config = dict(
    n_kv_head=1,
    vocab_size=7680,
    parallel_block=False,
    init='orth',
    beta1=0.95,
    schedule='wsd',
)
Each number is 200 + 40 x the weight over its row's rms, rounded and kept within 0 to 999. Layers, rows and columns count from 0. The size before them is the row's rms in percent of the matrix's.

# v: layer 13 attention value, 32x64, rms 0.17, rows 16-25, columns 0-63
# o: layer 13 attention output (transposed), 128x64, rms 0.156, rows 16-25,48-57,80-89,112-120, columns 0-63
v16,099,179,159,221,222,219,182,155,173,192,213,220,227,169,201,285,146,252,198,176,294,248,220,235,180,192,139,225,209,219,214,202,213,145,245,108,290,132,222,178,203,191,108,204,256,188,171,245,184,173,198,205,231,239,199,208,186,157,210,172,224,198,193,287,271
o16,089,153,137,182,160,202,166,195,197,203,189,254,185,207,170,170,215,284,160,228,227,208,208,230,165,283,231,199,164,149,236,163,228,195,152,224,142,172,256,235,128,197,255,181,204,299,272,238,155,166,163,217,150,165,267,230,240,151,237,204,198,200,193,146,161
o48,089,264,152,217,160,153,188,219,224,216,209,175,214,249,97,191,290,225,190,185,213,159,154,175,172,184,179,196,180,187,125,208,236,121,230,186,242,225,231,173,207,194,136,189,154,214,260,214,216,245,78,233,214,191,244,178,220,150,200,211,183,203,212,228,283
o80,106,184,214,194,213,228,153,209,198,177,188,158,135,249,260,186,208,186,169,197,78,251,186,190,213,301,225,207,265,204,228,179,262,187,213,198,142,203,175,213,221,193,193,158,201,178,174,136,283,204,234,260,228,219,142,232,180,279,144,176,181,237,258,217,166
o112,115,222,205,147,176,215,279,195,194,198,179,175,286,135,142,232,177,113,187,188,234,214,184,150,200,184,214,193,160,137,166,173,194,196,245,154,193,228,162,241,134,281,200,230,267,173,168,204,148,186,173,179,254,164,218,222,210,178,237,185,286,204,149,264,253
v17,092,178,238,261,159,212,198,248,229,251,286,233,231,197,251,169,218,247,205,158,201,209,209,218,232,200,97,211,257,191,207,241,225,178,175,255,240,232,206,243,236,218,215,175,223,222,252,217,251,215,189,241,172,155,219,149,178,174,262,209,121,204,74,212,233
o17,089,150,207,199,254,225,160,151,173,157,146,257,151,179,230,202,165,140,154,133,186,160,230,212,216,249,186,180,212,190,190,174,132,264,208,130,248,192,159,227,236,173,135,254,204,184,207,203,179,168,153,227,267,216,124,247,117,165,229,267,193,219,177,157,206
o49,096,199,194,171,157,258,193,178,180,215,176,263,233,204,238,247,175,158,250,104,232,136,152,189,197,244,248,177,204,107,199,192,195,157,163,216,126,226,245,236,179,195,243,148,193,268,203,169,179,152,226,270,149,249,210,204,235,169,215,212,148,174,163,184,278
o81,098,190,163,182,271,147,260,259,247,201,265,193,226,201,212,198,176,201,171,287,194,254,245,222,114,136,223,241,189,257,170,196,262,197,218,222,247,140,237,211,184,121,205,238,260,195,179,188,273,199,190,175,106,176,147,213,203,234,194,160,203,215,208,196,183
o113,105,195,142,136,117,163,181,198,189,282,190,210,147,183,231,203,223,235,218,227,209,175,214,198,255,243,228,187,201,167,176,237,212,164,176,199,117,219,159,172,180,247,246,160,164,199,206,203,170,237,277,159,277,205,310,166,215,222,178,149,259,222,277,220,215
v18,099,233,222,166,201,128,212,302,244,170,140,192,207,249,194,196,223,190,205,151,210,207,243,151,238,177,199,196,187,149,123,243,235,293,191,228,205,242,248,120,296,220,182,189,178,203,158,182,177,256,182,193,262,154,210,229,210,224,206,121,224,157,214,189,186
o18,096,219,218,164,180,214,141,175,247,145,113,193,114,268,168,149,187,196,137,239,189,171,231,156,195,226,203,290,164,184,158,160,180,149,228,229,175,167,163,150,100,191,193,178,239,207,190,206,209,232,262,158,187,201,241,183,199,232,190,221,184,121,265,193,213
o50,106,223,155,253,216,201,157,220,202,204,307,235,200,182,235,230,175,271,165,177,136,277,228,202,220,176,229,196,225,122,235,282,182,222,130,192,196,241,226,207,230,198,229,177,221,156,206,197,110,211,161,168,155,201,168,191,226,265,228,180,127,209,186,273,168
o82,095,216,196,165,180,150,176,188,246,185,219,214,251,239,214,183,212,194,241,206,188,186,186,241,206,218,194,156,189,243,189,207,199,225,198,193,249,153,250,235,171,217,162,241,206,250,214,220,321,64,165,254,251,250,172,168,170,113,243,196,224,197,156,164,282
o114,105,192,221,271,201,251,246,260,143,275,193,132,174,170,225,207,233,173,172,158,161,181,130,254,187,228,173,188,251,243,227,221,201,189,214,167,143,264,211,206,240,189,260,209,200,164,186,154,208,244,216,245,147,108,156,165,225,256,145,200,209,265,174,201,146
v19,099,190,170,216,205,207,165,176,151,174,160,163,254,231,255,181,235,199,199,202,206,226,198,250,238,175,158,250,204,192,155,277,245,285,265,212,192,203,252,200,232,179,216,193,208,183,304,221,196,187,206,159,204,203,159,226,88,246,187,229,285,176,112,235,227
o19,099,244,124,220,228,200,221,175,261,223,202,196,173,284,226,205,267,177,236,162,174,149,244,213,207,166,178,226,260,153,177,186,261,276,166,170,178,182,223,226,220,120,135,235,241,235,169,248,197,212,159,188,172,229,255,138,182,134,262,176,172,249,175,174,160
o51,091,232,146,246,214,166,144,208,227,163,218,217,179,151,166,197,236,208,218,155,201,257,159,138,225,191,280,215,160,158,192,203,193,176,177,244,176,174,255,212,194,131,190,231,135,262,219,148,217,281,149,223,199,194,132,206,202,226,142,251,234,94,201,165,246
o83,102,141,229,196,237,189,260,238,239,210,150,203,189,238,197,211,114,228,254,328,205,197,203,192,218,137,236,211,219,260,191,202,156,184,204,202,175,230,165,188,120,250,248,177,225,178,237,179,193,188,298,117,199,220,261,191,225,192,184,163,234,169,205,260,198
o115,114,225,206,170,163,231,227,187,123,249,235,207,185,183,201,159,216,172,119,172,208,236,181,279,122,294,187,197,189,165,225,189,154,136,196,212,219,224,192,89,262,277,241,181,224,204,203,217,154,118,165,245,192,206,195,230,229,201,250,192,167,224,168,203,178
v20,083,210,138,248,267,169,235,249,285,225,258,235,193,183,152,216,157,161,183,255,313,195,242,226,188,227,292,175,250,213,182,183,228,232,205,233,201,194,139,293,227,199,159,201,187,251,226,225,181,202,164,158,232,208,205,171,231,222,226,212,247,198,254,200,247
o20,076,225,225,212,175,241,241,181,93,232,175,245,195,198,145,192,136,200,252,321,220,250,215,201,197,156,179,138,244,271,211,222,246,206,178,200,207,203,245,178,175,249,228,205,176,245,168,272,174,233,205,190,141,249,205,254,215,163,166,279,185,219,183,199,158
o52,086,220,234,206,186,206,235,131,255,159,201,188,283,188,166,267,230,238,177,186,175,251,177,171,199,196,262,146,176,236,198,191,174,207,199,222,183,282,101,268,230,186,253,210,205,290,209,194,277,206,172,197,197,232,160,206,216,241,146,140,228,179,216,127,176
o84,111,182,152,124,234,157,194,158,141,255,195,195,118,182,256,230,282,219,185,145,210,178,174,258,216,178,155,275,200,100,236,137,202,231,203,153,211,184,220,183,200,193,200,180,228,201,181,231,225,165,155,224,169,140,177,163,205,118,261,194,155,219,231,165,191
o116,105,172,203,243,196,190,209,252,210,143,215,181,195,234,228,204,168,179,211,239,175,204,195,145,170,239,160,240,164,230,131,276,212,123,262,208,181,222,108,170,248,180,140,246,197,190,225,108,194,221,213,137,265,261,218,131,175,280,183,205,252,207,195,220,198
v21,102,186,194,171,248,147,253,183,134,298,253,171,184,132,223,151,241,216,199,185,187,189,218,222,230,251,226,188,157,143,183,158,199,148,189,243,259,117,245,198,189,191,242,120,144,233,228,229,236,221,206,248,124,166,249,229,204,212,178,235,207,259,178,169,176
o21,087,198,157,188,194,194,198,211,130,115,199,188,306,256,238,158,159,179,190,195,239,218,244,195,232,164,214,182,241,173,218,167,145,184,266,221,203,206,280,185,121,163,273,179,244,116,269,156,242,147,224,176,218,158,178,174,157,198,205,238,211,176,187,223,209
o53,094,168,247,223,116,185,193,217,179,145,209,191,180,180,200,147,286,182,188,126,159,195,151,252,302,156,228,250,174,173,265,172,256,174,192,213,221,177,148,184,229,195,244,234,168,212,173,222,252,180,252,244,162,152,200,247,187,159,155,252,233,263,221,190,240
o85,124,218,233,227,217,299,221,249,263,222,187,224,233,195,188,242,185,168,187,258,217,185,145,238,95,210,227,185,228,164,262,242,174,266,145,177,142,220,195,253,129,235,169,189,189,212,179,165,189,156,101,221,220,213,221,205,242,249,224,144,177,161,197,199,161
o117,098,200,143,218,184,120,146,153,194,225,219,182,114,185,183,207,214,261,217,168,215,211,228,135,272,221,156,201,192,187,159,138,147,187,198,176,240,238,154,172,287,182,142,164,191,258,203,169,172,241,233,198,188,237,228,181,130,235,211,253,154,164,191,206,292
v22,082,146,210,235,239,211,175,267,248,191,169,220,244,233,180,282,155,199,214,216,201,249,153,161,196,237,187,215,252,189,187,183,138,175,254,201,225,255,182,248,202,312,234,154,191,257,99,183,210,144,148,211,196,218,166,232,238,197,161,174,245,206,219,188,275
o22,089,178,159,169,178,192,213,141,176,195,236,192,247,194,265,192,253,280,163,148,158,162,208,232,221,174,244,193,224,177,262,208,180,197,111,180,269,171,191,209,137,197,251,193,232,202,248,267,219,275,165,229,203,191,216,160,208,269,230,276,209,169,195,285,154
o54,103,178,211,154,201,189,268,293,236,189,237,249,165,199,195,239,121,150,171,307,198,210,185,178,178,262,175,207,197,187,201,236,228,174,231,178,173,216,279,145,191,187,149,139,276,247,174,195,214,107,203,207,278,234,209,242,239,215,163,190,203,216,183,206,204
o86,087,155,164,232,160,182,175,184,189,190,181,209,181,200,118,200,252,196,219,186,177,221,164,256,208,206,159,206,102,147,228,104,240,183,190,301,155,198,217,230,205,256,237,220,179,165,190,206,137,209,275,185,149,169,185,245,218,180,164,123,199,207,222,287,172
o118,094,251,270,206,182,225,216,202,202,218,211,243,255,166,245,175,151,208,188,229,162,214,208,124,116,237,211,223,251,216,222,211,252,200,224,157,193,192,193,213,279,190,142,176,254,172,219,133,215,228,275,158,240,182,181,218,188,226,235,235,229,272,210,103,284
v23,099,191,211,260,189,174,199,228,275,217,178,202,202,121,216,250,277,219,245,238,217,153,244,170,269,207,230,159,206,204,273,222,195,160,211,253,204,257,229,211,168,268,146,230,166,151,217,233,220,155,213,251,221,244,155,212,187,259,175,103,158,175,227,245,159
o23,085,122,219,179,196,196,160,164,166,181,214,182,240,204,144,216,167,211,121,214,213,168,160,116,183,155,182,200,211,310,181,236,179,213,118,176,232,221,117,153,167,229,174,183,213,170,142,186,178,231,129,205,216,233,187,204,134,240,224,232,239,226,264,258,210
o55,100,233,211,256,217,182,214,231,281,226,236,255,171,143,230,159,217,224,157,175,201,272,194,251,171,213,172,203,253,241,207,178,150,222,159,192,152,205,217,242,228,217,226,221,169,217,235,261,224,190,194,207,241,221,266,141,308,200,127,273,150,186,118,201,220
o87,090,230,240,196,182,264,237,166,156,171,146,178,206,248,159,201,189,182,200,184,185,191,227,229,197,131,134,223,166,178,210,222,273,128,276,157,264,149,229,137,274,152,219,170,134,211,150,185,190,188,181,170,123,147,192,171,160,219,186,183,221,214,210,169,285
o119,101,241,144,227,123,139,192,219,248,259,222,173,154,230,178,263,198,175,253,186,168,188,183,210,178,296,232,197,111,193,203,166,180,245,187,214,256,233,153,227,271,199,163,253,216,154,213,210,240,200,134,175,235,200,122,235,164,154,213,160,236,193,208,140,183
v24,092,160,278,162,200,223,144,191,194,202,186,181,241,226,249,180,194,285,230,141,237,184,247,225,213,208,140,135,155,213,213,195,117,199,200,325,162,211,196,166,207,173,177,221,261,142,217,230,205,169,236,251,208,202,186,236,205,228,245,261,250,268,202,215,244
o24,075,246,213,134,206,179,161,222,165,184,127,224,245,251,146,181,197,238,212,216,209,138,146,141,134,202,205,167,215,180,240,240,182,219,180,195,127,182,225,224,172,155,193,270,231,243,159,177,124,266,177,141,181,200,235,196,296,184,183,159,162,213,151,144,160
o56,104,168,175,223,112,224,170,200,155,231,143,159,239,179,193,138,213,160,225,157,235,244,165,166,188,261,173,200,204,200,172,160,219,197,194,193,287,220,242,250,211,187,211,159,198,164,230,303,177,264,179,321,208,173,251,167,209,167,237,182,248,152,180,223,216
o88,093,180,174,267,271,179,262,206,219,150,318,217,229,172,209,158,238,203,189,275,224,194,256,190,236,135,215,251,140,224,291,227,149,193,197,195,163,215,137,154,212,194,206,179,149,251,212,159,197,187,179,174,231,214,175,195,124,218,218,147,204,236,250,207,197
o120,113,215,260,247,190,230,212,192,233,274,84,224,197,197,207,263,180,215,169,193,157,235,190,257,152,171,166,230,224,240,95,164,197,192,166,173,196,212,239,158,191,269,187,132,233,162,182,213,243,167,173,215,235,215,231,250,213,164,203,315,198,220,193,192,177
v25,094,212,214,184,176,214,138,198,242,210,309,190,164,265,221,161,184,113,199,223,187,208,189,211,211,181,207,114,234,267,193,158,189,265,199,173,190,281,220,208,172,205,226,173,230,163,145,186,191,237,176,212,201,245,189,201,190,252,169,109,234,135,282,160,160
o25,083,246,182,202,251,183,183,186,176,160,251,159,261,205,164,216,188,218,121,306,198,158,259,226,199,247,256,154,230,176,192,235,156,244,235,213,219,145,268,232,234,261,180,220,169,126,247,145,261,167,226,191,217,195,186,279,190,258,177,237,212,216,220,187,197
o57,089,181,199,230,201,163,203,161,205,219,245,158,176,252,176,295,211,172,200,176,212,268,109,204,169,187,205,179,231,174,204,202,133,175,201,201,90,190,208,238,198,245,201,178,227,261,226,172,176,185,225,184,158,263,197,134,325,194,244,227,183,138,215,240,222
o89,120,211,183,178,161,227,215,209,155,203,150,263,173,130,217,159,172,197,279,134,168,261,184,236,255,225,192,209,144,192,224,234,274,194,212,172,212,202,140,127,184,128,199,260,145,221,155,176,172,163,217,202,234,187,217,123,169,132,198,204,282,235,234,169,219